Weights of a small transformer language model: tied embeddings.
Each number is 50 + 12 x the weight over its row's rms, rounded and kept within 0 to 99. Layers, rows and columns count from 0. The size before them is the row's rms in percent of the matrix's.

# layer 8 MLP down (transposed), 384x192, rms 0.147, rows 170-194, columns 0-95
103:59 46 57 42 67 41 36 39 44 39 57 48 54 56 49 34 43 65 46 77 47 52 49 48 54 63 48 32 49 54 44 48 65 22 39 50 54 51 73 58 45 38 27 38 47 33 26 85 59 56 56 38 48 64 43 50 34 43 75 55 67 47 62 48 50 70 56 53 54 71 46 52 48 35 45 63 68 66 51 49 42 38 43 40 43 38 37 24 40 37 70 51 44 64 44 57
088:67 60 46 60 44 54 38 45 39 28 64 61 43 57 49 64 50 44 40 49 49 63 41 58 46 34 59 47 44 49 46 56 41 66 24 54 36 76 34 27 54 38 37 66 40 42 54 55 65 61 49 77 57 50 52 53 50 44 49 54 45 48 65 35 44 63 42 52 56 49 56 56 58 45 62 52 75 55 45 29 58 55 44 47 55 66 31 49 38 72 72 61 31 24 61 35
099:52 40 64 49 70 76 54 52 46 48 34 49 59 53 31 35 47 58 49 40 48 64 29 38 51 56 64 37 44 44 49 52 48 40 45 09 63 67 55 52 55 39 30 35 52 34 64 63 46 39 60 60 60 63 37 48 58 70 55 42 42 53 54 43 47 50 56 58 42 78 62 53 51 54 43 57 60 39 37 76 55 58 54 46 59 36 37 55 44 53 50 59 37 43 57 40
083:48 50 31 36 47 75 58 70 44 59 58 42 40 58 59 43 39 57 33 42 41 41 46 66 49 49 44 40 62 63 48 26 30 63 67 42 38 40 49 63 64 79 53 46 59 47 40 44 47 81 78 49 37 68 58 37 47 36 37 54 34 33 53 55 57 36 58 43 50 36 54 48 33 36 61 44 62 51 57 35 34 22 37 41 69 50 40 53 62 42 55 56 69 63 75 62
104:39 50 26 55 53 49 44 47 35 39 39 25 36 44 41 63 52 43 50 67 55 41 49 47 41 37 54 52 44 46 66 63 38 49 49 43 46 49 45 23 58 49 54 38 57 59 64 57 24 46 51 52 79 60 27 37 54 88 53 47 23 17 51 43 33 50 72 56 38 63 54 58 28 36 57 41 64 63 62 33 44 42 69 56 68 46 51 43 55 53 41 53 67 56 56 48
102:54 39 50 50 33 41 55 52 32 51 41 38 41 46 41 69 65 42 36 50 40 40 38 52 52 58 38 45 38 71 65 49 65 38 49 39 28 34 45 55 67 57 48 47 39 40 55 58 62 36 41 44 68 42 65 52 76 67 58 47 42 51 58 51 53 34 58 48 30 59 27 49 52 27 51 64 33 50 50 59 44 58 65 45 30 53 45 45 36 47 32 53 39 39 69 48
098:46 52 48 45 47 45 56 68 64 58 62 56 30 65 61 29 63 58 31 41 55 48 59 30 74 55 65 62 57 43 64 43 67 40 45 52 56 60 32 63 46 45 46 78 38 47 54 41 49 49 64 43 66 31 41 56 40 54 53 55 48 51 59 39 65 69 45 47 71 39 58 52 24 60 52 52 51 53 58 66 30 61 36 61 55 53 35 48 61 65 50 61 36 39 71 46
112:46 60 47 45 58 52 60 87 63 42 68 77 55 10 35 75 60 52 61 47 36 33 58 35 49 52 53 43 66 65 64 45 38 51 35 58 78 41 39 35 37 58 37 54 34 63 52 41 31 47 37 59 50 51 69 31 51 51 37 64 49 52 62 48 56 52 51 42 26 56 65 42 58 55 44 57 39 46 42 61 25 48 49 65 47 37 72 65 44 55 51 59 50 48 55 64
101:51 60 52 48 55 34 62 70 60 38 39 61 42 32 49 57 52 54 51 60 83 47 46 54 43 46 49 43 70 57 47 51 51 53 39 50 48 49 56 51 54 49 40 75 44 43 52 42 33 56 67 38 62 52 44 67 25 33 40 27 72 42 49 35 47 36 67 39 42 56 46 59 47 57 44 55 19 56 62 64 80 49 36 48 69 62 41 42 50 44 34 60 55 40 74 55
099:55 62 36 42 60 36 57 47 50 49 44 54 55 44 39 43 51 56 73 49 53 48 69 48 37 33 55 31 44 48 29 60 38 57 67 59 40 31 50 43 39 60 66 43 37 54 47 36 47 73 71 48 76 33 59 49 52 57 61 52 65 57 64 76 39 58 47 23 60 50 55 67 36 56 37 56 54 42 45 52 57 50 38 38 37 37 49 57 66 34 52 48 63 42 42 39
102:30 60 70 59 65 68 30 65 62 59 40 55 44 43 39 56 54 28 55 58 64 50 44 43 29 55 51 47 47 39 33 54 63 41 50 49 66 43 36 55 52 51 59 54 42 60 40 66 56 37 37 53 44 61 39 44 45 47 40 60 63 50 44 55 49 56 33 65 38 68 27 48 50 30 69 48 35 44 23 52 67 29 44 51 22 38 53 68 47 48 38 41 43 31 24 39
093:42 76 49 61 56 52 67 41 57 62 42 57 35 64 49 59 58 65 52 65 49 49 50 39 55 50 49 47 64 65 71 52 40 32 44 54 56 80 50 27 33 45 33 52 24 53 59 55 56 41 57 44 58 52 68 52 35 66 50 47 51 51 41 38 55 28 32 68 46 73 26 50 58 43 69 56 34 45 61 48 47 47 28 34 71 54 27 55 76 32 44 55 51 58 51 39
102:75 41 49 31 70 35 57 38 66 78 54 44 56 54 48 52 65 47 60 46 53 43 47 47 56 34 64 49 36 38 60 65 46 47 54 50 60 51 32 28 57 28 58 43 51 40 56 57 56 42 61 38 86 52 54 53 61 40 53 61 46 49 52 65 35 54 63 42 46 62 38 50 59 68 41 37 41 68 50 42 50 59 43 53 55 44 52 41 55 45 48 44 60 48 50 41
098:49 57 57 75 49 57 32 57 43 51 45 58 57 43 39 63 36 46 41 36 51 50 54 28 59 77 36 45 33 36 23 42 71 32 53 56 59 37 54 26 62 70 60 58 34 32 43 34 50 61 48 53 41 73 43 24 55 46 65 45 54 41 56 29 28 39 55 48 45 58 71 51 65 53 35 50 79 49 31 35 63 77 34 60 65 45 55 47 42 68 55 54 49 60 62 52
111:45 51 48 46 44 44 34 59 48 69 49 59 50 48 30 56 63 65 81 51 46 59 64 49 47 53 46 37 48 68 33 45 47 57 51 65 31 54 31 37 54 43 52 26 57 55 39 43 31 36 45 49 34 54 43 54 34 42 50 55 44 34 59 42 47 38 45 80 54 46 48 63 59 46 23 55 63 53 64 64 69 40 54 52 16 52 53 39 41 17 52 58 73 68 24 42
083:43 51 55 42 53 46 52 63 60 45 55 25 51 55 31 50 51 54 56 49 67 40 53 52 33 38 52 45 63 51 40 48 46 63 49 44 46 80 24 26 40 32 41 58 64 56 59 41 60 33 25 57 64 46 49 44 50 55 41 52 65 60 35 42 49 65 35 30 36 36 57 62 32 64 46 48 74 54 54 46 30 59 38 42 49 60 44 49 49 42 43 49 40 64 56 50
099:51 63 42 70 48 49 31 61 51 48 30 58 81 66 53 45 51 48 77 59 44 43 47 39 47 46 39 27 53 59 46 42 28 80 46 53 45 58 43 48 46 48 47 52 54 86 56 47 51 59 75 55 71 54 38 34 49 41 51 45 59 54 42 82 35 36 49 49 55 57 62 68 46 22 33 40 53 51 62 61 66 27 46 53 37 60 54 58 51 45 43 37 51 45 50 41
098:34 55 50 54 31 58 44 43 52 77 45 53 42 48 51 39 48 60 53 63 62 40 31 68 38 66 54 46 34 57 25 30 60 35 50 76 54 40 60 79 81 68 64 71 43 69 56 40 42 63 59 36 31 63 40 34 49 37 34 61 56 62 52 69 54 54 60 53 32 49 55 44 55 35 62 51 47 24 52 49 71 35 30 41 49 36 57 48 51 52 42 46 36 55 62 63
102:59 41 56 59 49 35 46 37 42 38 61 30 40 47 25 53 45 65 41 65 68 73 48 50 42 63 62 46 47 62 52 57 45 70 56 40 72 59 62 54 40 71 39 38 52 53 39 37 68 42 39 41 74 27 57 50 67 71 48 47 53 43 49 28 59 52 69 51 60 54 51 52 50 59 45 66 46 24 63 40 41 49 61 60 36 44 40 45 65 52 32 65 42 46 45 60
102:68 40 58 48 25 52 40 52 37 57 62 39 64 38 34 50 56 29 54 61 51 60 74 54 67 34 43 38 37 54 32 64 52 53 31 49 66 52 51 63 50 51 47 51 63 49 69 48 65 55 38 48 36 62 45 26 64 44 44 54 38 38 53 32 53 40 55 35 50 54 63 71 60 61 47 64 47 37 50 37 46 59 41 52 43 44 55 60 55 64 63 54 47 51 60 54
096:35 50 44 43 46 72 59 41 83 64 50 48 31 38 44 27 61 31 47 51 51 46 28 37 59 65 52 36 45 54 59 62 46 45 37 57 46 62 53 41 36 31 42 58 46 38 49 53 53 53 59 59 41 42 70 46 53 68 45 41 66 48 40 34 60 72 29 55 51 44 63 50 36 50 44 69 39 39 64 49 32 59 58 58 61 48 31 38 49 49 51 48 46 34 49 49
103:38 52 46 70 46 61 59 41 43 52 33 34 40 75 65 45 57 30 39 65 52 60 66 65 21 25 30 53 75 50 62 69 49 46 54 52 30 46 68 46 37 60 67 59 64 42 40 47 44 47 69 68 39 48 43 46 56 60 55 54 42 63 57 30 43 51 52 38 57 41 44 54 47 59 39 57 61 44 44 31 47 22 71 65 81 33 44 50 49 57 61 19 43 38 55 24
095:42 56 21 42 74 57 43 53 56 42 36 31 60 55 26 56 46 56 48 63 63 43 29 30 34 46 43 56 45 69 41 51 43 40 43 60 54 52 68 46 49 46 62 41 51 53 72 39 71 77 34 40 57 44 30 50 55 49 71 45 35 63 55 50 49 69 74 43 49 51 29 50 24 46 49 34 61 50 48 43 44 67 42 41 45 40 59 43 36 75 37 36 30 33 56 44
094:34 71 69 61 51 60 42 70 45 51 63 66 42 46 47 49 44 42 55 72 47 60 45 21 51 56 39 38 44 50 58 59 62 49 34 58 51 73 41 47 66 72 48 44 56 48 52 56 30 29 52 54 37 54 55 30 52 42 41 84 56 42 37 36 53 58 48 52 61 68 53 38 55 33 49 53 47 22 43 67 49 46 58 50 47 55 58 37 58 50 53 47 48 28 48 34
098:59 28 42 56 57 73 41 53 30 41 54 32 66 68 36 60 51 60 68 43 48 80 43 61 29 56 26 56 54 35 45 70 45 53 48 32 43 22 67 59 37 58 60 44 48 44 43 57 41 54 45 60 50 39 62 40 64 52 85 51 52 30 55 57 38 52 52 56 51 54 49 56 50 58 52 58 56 45 54 56 51 73 86 55 60 56 42 55 54 55 58 51 51 43 43 57
# layer 8 MLP gate, 384x192, rms 0.223, rows 171-194, columns 0-95
088:62 35 46 39 43 65 27 65 58 35 61 36 50 54 55 54 43 43 53 46 49 56 59 60 47 60 60 62 51 54 48 72 33 55 57 41 38 43 45 54 52 53 47 62 46 45 41 31 50 57 69 41 85 43 53 47 64 45 65 51 59 47 74 55 58 47 56 47 42 56 52 53 51 34 44 39 70 24 55 75 40 76 42 32 42 34 29 53 41 62 59 57 55 61 54 74
099:45 46 46 72 46 54 34 43 50 52 58 54 52 46 39 55 47 27 49 37 24 66 33 48 44 61 55 30 31 22 53 50 59 54 34 55 58 67 62 38 43 68 66 44 50 54 33 34 49 45 40 52 70 36 55 69 61 24 47 63 54 53 50 41 48 43 39 62 39 48 28 58 33 71 41 72 41 26 70 40 66 42 41 44 52 48 47 54 38 60 33 53 46 50 51 40
076:48 41 20 29 47 53 72 45 35 47 53 66 65 39 58 37 47 49 55 40 44 45 58 50 72 46 38 58 52 39 66 43 54 46 59 56 40 60 63 45 34 54 47 64 37 55 53 49 51 57 56 61 66 42 41 47 44 47 38 29 78 46 76 50 37 48 52 48 41 58 33 52 51 52 51 56 67 29 64 62 58 40 36 41 43 40 57 71 77 48 56 31 64 76 56 25
100:37 63 56 41 45 65 49 68 60 43 32 34 48 48 49 48 51 35 75 67 44 40 27 42 50 62 45 57 55 53 60 53 37 51 55 38 48 67 55 50 44 54 55 30 41 67 42 44 55 44 65 59 43 50 21 35 43 42 40 55 57 47 50 61 33 36 58 37 47 55 70 55 52 52 61 51 57 52 58 78 42 50 62 42 59 28 48 62 45 49 53 70 55 46 61 52
099:50 37 42 46 50 73 22 61 35 63 54 39 40 53 59 58 50 61 43 32 32 54 58 60 62 63 50 46 43 44 42 36 63 62 58 41 41 47 53 33 63 61 29 71 51 63 71 50 46 43 61 42 41 45 37 62 63 50 62 43 40 63 50 63 48 62 63 64 48 47 48 36 59 65 34 32 35 41 56 33 43 56 53 54 54 63 55 42 40 62 47 67 66 66 81 56
099:48 80 66 42 61 45 43 39 30 49 60 49 46 56 58 38 40 69 57 65 74 30 45 48 58 42 57 53 52 49 66 58 52 42 69 31 70 51 50 54 63 59 64 63 51 37 66 60 61 54 67 31 48 39 52 38 61 48 57 51 57 41 47 43 36 51 64 51 41 34 54 45 65 20 49 53 44 61 53 33 49 52 57 53 67 73 39 55 34 43 34 40 36 35 70 55
103:65 41 62 15 84 30 55 36 17 53 53 44 66 47 30 25 58 61 32 26 26 62 52 30 48 33 39 39 38 49 54 55 48 36 65 54 50 65 50 45 49 68 64 50 56 68 53 51 47 54 49 41 58 34 39 54 44 49 32 49 52 59 51 54 49 61 35 40 52 59 48 51 58 46 63 44 49 52 69 45 57 64 63 23 41 44 33 41 52 55 43 52 49 70 34 59
101:41 53 55 43 49 49 61 60 27 51 54 42 42 37 52 67 50 41 44 42 40 47 59 42 59 64 47 45 57 69 40 45 62 59 62 51 58 53 45 65 52 71 70 45 46 58 51 61 41 32 60 52 48 67 49 37 32 46 40 44 58 44 52 33 49 64 35 62 62 54 40 52 33 34 53 55 42 57 50 44 55 34 47 99 53 57 47 57 45 51 38 44 56 45 58 40
096:78 43 50 52 45 34 70 67 49 77 44 52 43 32 37 33 48 41 54 54 39 54 36 60 43 48 51 39 51 46 53 31 33 69 50 63 50 42 43 58 41 53 49 48 49 46 24 45 42 26 80 62 42 32 59 45 58 39 48 49 58 45 57 29 63 51 51 57 80 37 51 73 30 60 45 65 47 59 63 62 48 43 65 59 48 42 47 49 42 32 52 60 56 54 58 45
101:56 34 63 58 39 50 50 68 10 51 57 46 67 47 24 32 43 51 46 52 36 57 64 61 54 46 50 18 60 51 66 44 47 38 31 62 45 65 49 52 84 49 77 37 53 37 38 65 58 50 52 55 44 72 22 12 27 60 62 74 55 47 51 44 51 52 55 56 40 35 37 59 46 48 44 43 50 24 62 30 60 40 38 63 62 37 45 51 35 49 26 40 63 27 43 49
101:64 40 68 39 35 44 60 65 38 37 53 50 42 48 40 19 78 59 39 44 39 82 33 41 46 32 57 66 50 33 37 45 37 44 52 55 43 37 39 50 70 30 55 55 72 55 78 45 49 52 45 65 47 41 47 54 55 30 68 45 70 51 55 61 45 45 53 32 43 32 35 52 33 40 53 40 73 48 50 32 42 49 73 53 34 52 62 53 35 55 52 46 55 45 42 62
102:48 64 43 63 69 49 44 37 31 54 55 45 23 54 42 46 66 51 60 65 55 45 60 59 76 41 29 52 34 48 50 64 54 49 37 54 47 45 53 53 48 57 44 44 59 52 53 61 48 32 50 48 41 39 59 43 41 41 57 69 48 59 63 46 53 53 50 48 27 44 39 59 27 32 60 57 55 44 40 31 43 60 58 47 44 41 44 63 53 59 43 33 52 54 52 61
093:65 60 49 32 59 39 60 41 54 68 34 51 22 41 40 64 47 65 53 62 54 58 57 42 42 32 43 68 54 37 71 34 51 67 43 35 50 55 44 68 64 55 52 43 41 66 41 65 47 56 67 60 74 43 61 58 77 39 34 36 44 52 58 55 66 72 68 53 33 44 46 53 28 59 59 58 42 39 49 49 28 48 37 59 50 31 28 65 51 48 51 55 55 38 53 52
105:53 29 77 32 34 54 35 51 68 49 36 55 47 53 45 46 43 61 54 73 40 44 72 38 66 35 53 71 57 54 61 52 39 58 62 58 49 57 58 53 67 56 47 59 62 26 59 54 69 60 52 52 53 61 48 66 75 47 46 54 44 49 66 53 46 37 41 47 58 38 60 39 25 49 54 64 47 61 52 59 29 36 29 67 67 43 41 60 70 26 54 62 16 59 68 56
074:35 51 43 56 41 46 38 76 56 51 63 42 53 46 36 73 52 64 05 51 44 43 52 62 65 56 62 21 26 63 63 51 64 47 72 70 56 63 49 50 55 59 40 50 44 63 44 56 54 52 66 36 64 46 39 42 43 50 60 42 62 54 44 38 53 43 49 44 57 39 42 34 54 49 48 31 04 46 52 45 45 56 31 53 64 62 61 55 74 52 47 43 54 39 47 54
092:46 72 65 50 60 33 51 50 42 44 55 44 41 41 43 45 65 52 32 53 44 28 73 43 38 68 29 51 61 42 57 50 64 36 65 39 69 55 54 49 54 53 43 33 62 43 44 50 37 68 48 53 35 59 30 51 51 43 39 57 60 41 54 37 36 48 52 44 56 55 40 33 64 40 71 54 55 39 17 42 60 56 46 49 61 40 43 51 49 60 32 56 44 47 50 60
089:40 55 50 54 67 58 60 32 73 51 72 42 50 58 50 51 35 39 55 64 49 56 59 39 53 26 47 51 48 48 41 35 45 65 56 56 61 51 45 61 44 68 36 62 51 63 55 54 33 42 43 73 36 55 54 54 50 45 60 64 51 48 35 45 53 68 44 55 37 68 43 65 53 59 84 71 70 34 43 39 31 51 61 19 43 49 47 42 51 52 24 42 28 43 42 49
104:41 38 66 55 48 58 45 19 52 38 53 40 60 52 46 47 39 33 64 56 44 58 47 53 63 62 43 38 30 71 66 39 64 44 44 57 36 49 63 10 54 61 52 50 36 58 41 64 60 49 35 55 69 51 61 58 65 39 48 50 38 47 67 49 61 65 58 28 48 40 64 56 47 52 56 56 30 42 35 37 41 74 71 49 47 46 42 50 63 68 35 56 40 50 53 46
106:43 46 62 74 58 48 53 53 66 53 52 39 42 54 60 52 63 47 54 27 56 45 70 55 49 39 45 39 71 32 52 61 57 33 63 41 34 59 69 56 64 44 53 38 56 44 52 45 34 48 32 32 47 51 37 72 47 53 44 60 58 56 61 55 61 55 36 72 67 50 57 80 61 41 56 47 59 52 60 59 38 40 73 55 44 36 44 29 49 40 35 73 47 64 62 58
096:62 54 34 24 44 61 54 41 47 46 56 54 65 48 38 43 55 28 46 60 33 62 36 39 43 43 72 52 56 58 70 51 36 44 61 45 42 52 54 36 39 51 61 29 43 50 68 48 59 38 57 64 55 54 50 67 69 42 29 48 48 50 55 35 20 43 66 57 41 30 56 61 45 59 63 50 60 58 54 40 51 41 35 54 54 28 25 49 26 55 52 56 43 45 50 61
103:66 45 52 49 61 37 20 62 65 53 43 65 22 62 39 71 57 58 63 50 51 55 48 49 58 60 56 51 24 54 46 48 69 42 37 65 60 43 30 70 53 40 65 61 55 56 43 40 59 54 36 53 69 64 49 63 51 33 48 33 40 57 58 56 37 29 52 55 49 47 40 54 39 46 71 43 56 55 45 61 43 49 49 48 40 66 45 48 42 65 49 79 62 55 81 76
100:76 79 46 39 45 56 31 36 40 36 32 39 43 49 66 47 38 47 72 51 63 26 58 36 42 62 64 56 58 46 67 50 23 55 74 41 50 48 45 54 52 60 68 49 58 45 48 47 64 25 42 42 51 58 54 41 60 71 55 63 58 24 43 63 34 51 41 39 42 41 73 28 53 49 14 41 53 55 49 42 55 57 52 46 36 54 57 73 68 54 46 67 50 53 53 57
100:42 50 41 45 33 60 56 37 52 78 32 43 51 41 75 73 39 58 57 48 69 65 58 44 57 43 34 57 46 62 53 26 09 56 54 41 53 40 40 48 63 35 69 55 42 49 55 66 53 42 41 39 59 44 49 47 66 38 60 64 56 49 61 37 62 55 52 51 51 62 32 27 36 64 78 55 45 43 60 35 44 64 28 56 42 63 32 64 45 64 45 54 42 57 47 79
090:50 44 28 44 57 38 48 35 55 36 47 56 42 47 62 66 56 40 54 32 70 43 53 39 53 41 57 61 69 56 64 34 26 31 32 28 32 69 47 55 28 38 68 64 36 40 50 47 46 56 44 40 45 64 63 39 35 63 45 61 49 70 55 42 44 53 45 35 23 62 59 43 68 55 66 43 38 32 41 42 48 46 40 62 52 61 73 44 57 34 42 36 38 53 43 79
# layer 8 MLP up, 384x192, rms 0.224, rows 171-194, columns 0-95
090:30 49 70 45 42 53 35 44 53 62 72 53 23 54 39 47 68 46 67 48 65 68 41 53 59 59 30 34 58 42 39 55 68 48 55 39 56 62 49 62 64 55 76 45 42 25 32 53 64 67 46 54 45 63 60 40 31 43 66 53 43 51 41 38 42 42 34 56 76 50 57 44 52 57 51 57 53 60 51 43 41 45 55 44 53 48 49 55 49 56 49 71 56 49 18 71
101:47 40 28 55 53 54 60 69 64 44 34 60 61 40 19 61 83 37 55 69 25 53 53 54 38 41 35 38 56 71 42 42 25 46 70 57 45 50 39 80 63 59 49 59 54 59 48 80 35 51 70 55 36 69 59 51 62 57 50 52 48 44 41 29 62 55 46 47 76 53 65 58 58 49 44 50 35 32 42 44 45 63 53 35 39 59 59 31 52 48 54 49 48 53 30 57
082:46 46 44 44 63 65 66 47 23 37 48 65 40 25 51 56 82 60 43 46 61 17 27 38 53 55 76 39 49 53 57 36 56 41 65 46 35 69 57 54 44 60 65 70 55 56 48 58 41 53 43 56 59 50 51 71 53 52 66 43 49 35 49 29 52 87 48 39 44 67 39 52 47 65 70 41 53 54 29 51 66 50 65 49 57 55 45 55 41 56 55 33 43 59 45 52
095:49 50 53 53 61 47 57 49 30 44 66 39 68 32 22 57 38 69 40 64 69 45 29 64 66 49 58 49 46 53 75 56 46 44 55 67 67 46 60 40 43 55 44 39 36 56 54 52 68 65 56 68 50 55 46 31 62 61 64 47 36 44 68 50 30 58 54 51 68 31 26 44 50 50 42 51 53 64 46 35 46 75 55 56 56 45 52 75 50 57 46 44 39 55 44 35
096:52 34 57 60 59 54 42 72 28 53 74 52 64 72 69 70 47 47 46 57 49 24 40 52 34 48 40 55 35 37 42 44 59 50 60 52 63 57 63 42 42 54 58 56 42 63 60 49 44 66 46 27 45 37 34 61 52 38 39 26 48 62 47 57 62 77 39 60 49 59 56 71 33 59 63 42 48 54 31 61 30 44 32 44 58 57 51 57 56 67 33 49 52 59 68 41
101:39 41 53 56 63 58 36 53 55 46 57 40 66 47 44 36 68 58 69 66 41 46 46 56 30 69 67 79 68 59 44 47 50 42 51 27 42 48 37 37 34 39 50 57 62 59 42 51 33 28 54 54 51 53 47 49 79 32 52 53 77 33 50 37 47 59 31 44 59 59 67 34 63 52 68 54 58 70 55 38 41 46 62 55 48 42 50 66 26 76 40 64 29 46 58 71
108:47 62 45 55 59 32 39 45 53 51 63 40 62 47 63 77 43 55 35 41 52 15 52 41 69 45 48 59 30 65 47 41 41 47 61 51 36 50 17 42 55 44 28 52 35 71 56 64 43 58 54 73 33 67 57 55 53 61 53 51 47 35 33 36 39 53 43 47 34 28 45 55 52 51 58 52 19 43 43 44 63 54 55 55 74 59 80 55 39 43 34 50 47 38 30 55
105:64 66 35 51 57 62 40 53 41 37 48 62 38 23 41 69 51 62 45 49 67 62 38 55 52 73 42 44 75 46 60 53 55 46 46 34 40 53 49 44 57 40 43 78 54 51 26 45 51 47 23 52 38 71 58 73 32 46 49 35 66 35 75 59 63 56 40 51 60 60 49 53 33 38 44 59 30 53 59 72 56 68 54 37 51 50 53 64 39 44 39 52 63 39 54 52
097:62 64 39 59 44 42 59 52 29 37 57 52 46 59 52 30 63 50 64 45 58 47 54 49 55 45 32 57 58 64 28 65 49 35 41 33 60 46 48 39 60 60 49 63 30 47 55 55 45 58 31 40 36 35 38 31 59 41 45 45 55 39 44 42 40 57 56 67 48 69 67 45 53 28 61 50 54 46 40 42 65 30 50 43 69 57 26 45 59 81 69 46 40 26 41 51
096:57 52 56 53 43 55 21 54 58 42 48 46 48 41 48 53 32 53 35 48 67 51 57 63 42 34 44 50 58 50 50 53 27 40 38 56 75 42 48 44 34 35 33 66 39 38 41 48 33 45 61 58 56 47 46 28 54 49 43 63 68 32 45 42 55 48 44 50 46 35 39 60 52 41 41 41 54 58 47 53 44 62 38 39 41 42 54 39 55 58 46 66 50 41 27 54
092:28 40 45 50 78 65 49 52 64 71 62 52 69 42 61 64 41 33 46 51 37 43 53 49 51 55 54 40 48 41 53 57 31 36 36 42 39 42 57 59 32 40 52 54 33 72 34 29 60 39 57 41 47 61 65 32 59 53 38 50 17 61 43 80 35 52 53 68 51 55 75 67 55 51 48 64 53 79 54 46 71 47 43 49 58 58 54 54 46 47 47 38 58 48 58 38
097:56 36 54 42 45 29 43 65 69 52 38 74 25 61 59 54 59 43 44 36 44 40 49 57 32 42 29 37 49 52 66 49 52 51 49 52 27 40 55 51 38 42 66 33 79 46 37 52 34 27 45 55 60 26 51 57 51 54 57 50 51 41 47 35 26 63 56 44 38 25 41 59 54 40 52 67 48 27 60 65 43 35 60 42 45 55 68 65 31 42 56 39 73 41 47 53
098:41 48 50 51 33 30 64 51 41 50 37 38 51 42 46 43 51 44 50 43 49 39 29 53 52 38 42 52 54 58 36 46 49 55 33 62 53 39 43 47 70 44 24 49 29 39 70 63 57 59 54 49 49 47 46 53 37 29 54 43 50 40 53 29 59 36 40 57 60 54 52 55 37 44 38 86 42 68 59 65 69 41 58 64 48 39 59 59 39 57 68 56 36 55 57 43
104:62 64 51 56 56 54 48 48 50 38 46 71 59 53 20 39 51 71 21 69 72 69 55 70 43 63 52 46 54 33 53 46 49 40 52 46 53 50 65 49 50 61 59 50 67 56 55 43 58 42 30 46 72 66 49 42 47 64 53 25 58 42 67 48 39 66 45 59 59 57 54 52 67 46 70 47 51 53 51 36 26 59 73 44 68 52 69 44 54 76 41 67 29 32 42 50
087:52 52 43 51 88 50 52 42 43 48 47 52 51 50 46 50 40 25 56 39 45 54 62 33 41 62 52 69 56 49 45 68 65 51 47 48 46 39 56 66 55 50 46 53 46 71 57 42 45 36 28 51 51 28 56 32 37 53 45 48 46 35 57 51 59 52 36 70 71 44 56 67 48 39 60 59 51 46 71 65 62 39 65 60 44 22 63 42 66 52 52 59 65 60 63 64
094:53 47 31 60 73 40 65 49 78 66 58 57 52 45 32 62 45 35 55 57 56 62 65 52 41 37 66 31 43 29 58 31 70 60 69 54 36 51 37 38 42 35 41 33 61 83 45 44 62 47 74 51 62 49 61 37 49 48 41 47 27 59 46 51 67 46 66 56 52 56 67 36 34 58 43 75 45 29 64 54 57 40 51 31 59 43 65 32 45 56 53 44 47 45 65 48
096:54 70 42 61 52 48 55 39 48 12 62 46 46 60 57 61 79 67 43 46 36 32 57 28 43 56 76 67 58 57 40 41 41 38 75 59 28 59 48 57 64 41 46 65 47 41 48 45 51 46 43 38 49 29 55 53 54 56 54 65 55 35 35 67 42 44 57 30 53 63 56 36 31 41 48 46 43 44 35 64 66 43 46 37 51 46 54 53 69 49 58 61 73 42 38 49
107:36 42 25 59 65 59 59 50 65 55 59 50 44 46 34 47 44 50 42 58 47 52 42 56 48 46 32 49 40 42 30 46 49 53 20 34 48 37 13 52 61 58 36 35 59 39 76 57 50 38 62 50 31 35 52 55 69 42 57 61 56 32 47 33 43 44 45 56 56 46 44 69 55 50 57 59 48 48 41 44 49 48 41 50 62 52 49 76 30 68 48 58 45 63 51 44
104:25 53 30 48 40 51 34 71 46 45 65 18 61 54 57 69 41 28 27 61 52 39 38 49 40 60 65 52 71 40 74 48 53 43 64 66 34 41 46 70 41 58 52 47 59 50 17 39 52 48 54 55 57 49 58 57 58 29 45 54 55 47 55 51 63 71 33 47 43 56 58 53 47 26 58 50 67 50 72 31 42 37 67 52 46 54 30 39 58 42 44 53 39 70 54 47
095:41 59 43 43 46 43 54 72 33 48 43 22 65 46 39 73 55 68 58 53 60 48 66 49 59 45 46 54 40 46 49 60 25 29 31 44 40 60 69 49 60 49 53 24 28 78 50 70 53 60 73 45 17 35 37 50 59 36 44 57 44 47 57 52 52 58 55 62 66 51 36 45 48 47 43 43 60 57 40 52 47 22 74 60 43 44 38 72 46 39 58 36 45 48 63 42
104:30 44 56 51 36 84 48 36 55 72 42 46 60 47 63 51 58 44 49 38 50 44 42 35 31 34 57 37 67 38 44 52 54 44 48 59 56 50 66 49 40 39 51 31 58 35 53 54 47 44 48 32 33 28 47 24 58 67 54 81 51 29 60 45 59 60 43 35 32 26 53 46 73 31 31 52 52 50 59 60 57 65 55 31 44 44 53 33 37 53 41 45 66 36 51 41
099:37 55 84 54 64 46 31 38 52 51 53 24 54 52 55 50 35 50 76 43 59 48 40 36 52 59 52 30 65 43 59 50 56 43 18 54 51 75 53 52 46 53 49 23 58 71 64 58 44 80 36 55 49 51 29 52 62 44 50 48 37 53 47 46 33 57 64 26 65 44 60 60 57 62 46 43 29 67 59 48 59 69 39 50 61 56 47 65 30 44 60 74 50 38 72 33
095:61 40 55 57 56 38 43 61 41 36 77 35 28 29 31 41 46 35 39 66 45 57 46 50 35 48 76 53 55 46 51 46 75 40 34 65 45 53 56 50 44 62 44 46 33 60 60 28 56 39 32 56 50 51 69 53 46 36 57 54 31 55 53 48 32 38 65 52 45 38 58 64 73 28 53 50 43 43 44 42 63 67 58 69 66 54 61 35 66 45 61 37 67 19 34 48
093:40 43 41 50 43 64 52 44 61 55 52 34 52 73 63 48 60 36 31 74 52 55 81 55 64 33 54 56 35 39 53 56 57 50 65 47 58 50 51 49 62 49 63 47 67 46 69 48 57 32 52 71 51 61 58 60 35 55 29 44 49 41 46 35 26 37 58 48 56 44 57 15 46 47 47 58 47 51 47 78 64 40 25 42 57 59 59 67 48 65 34 65 53 43 57 52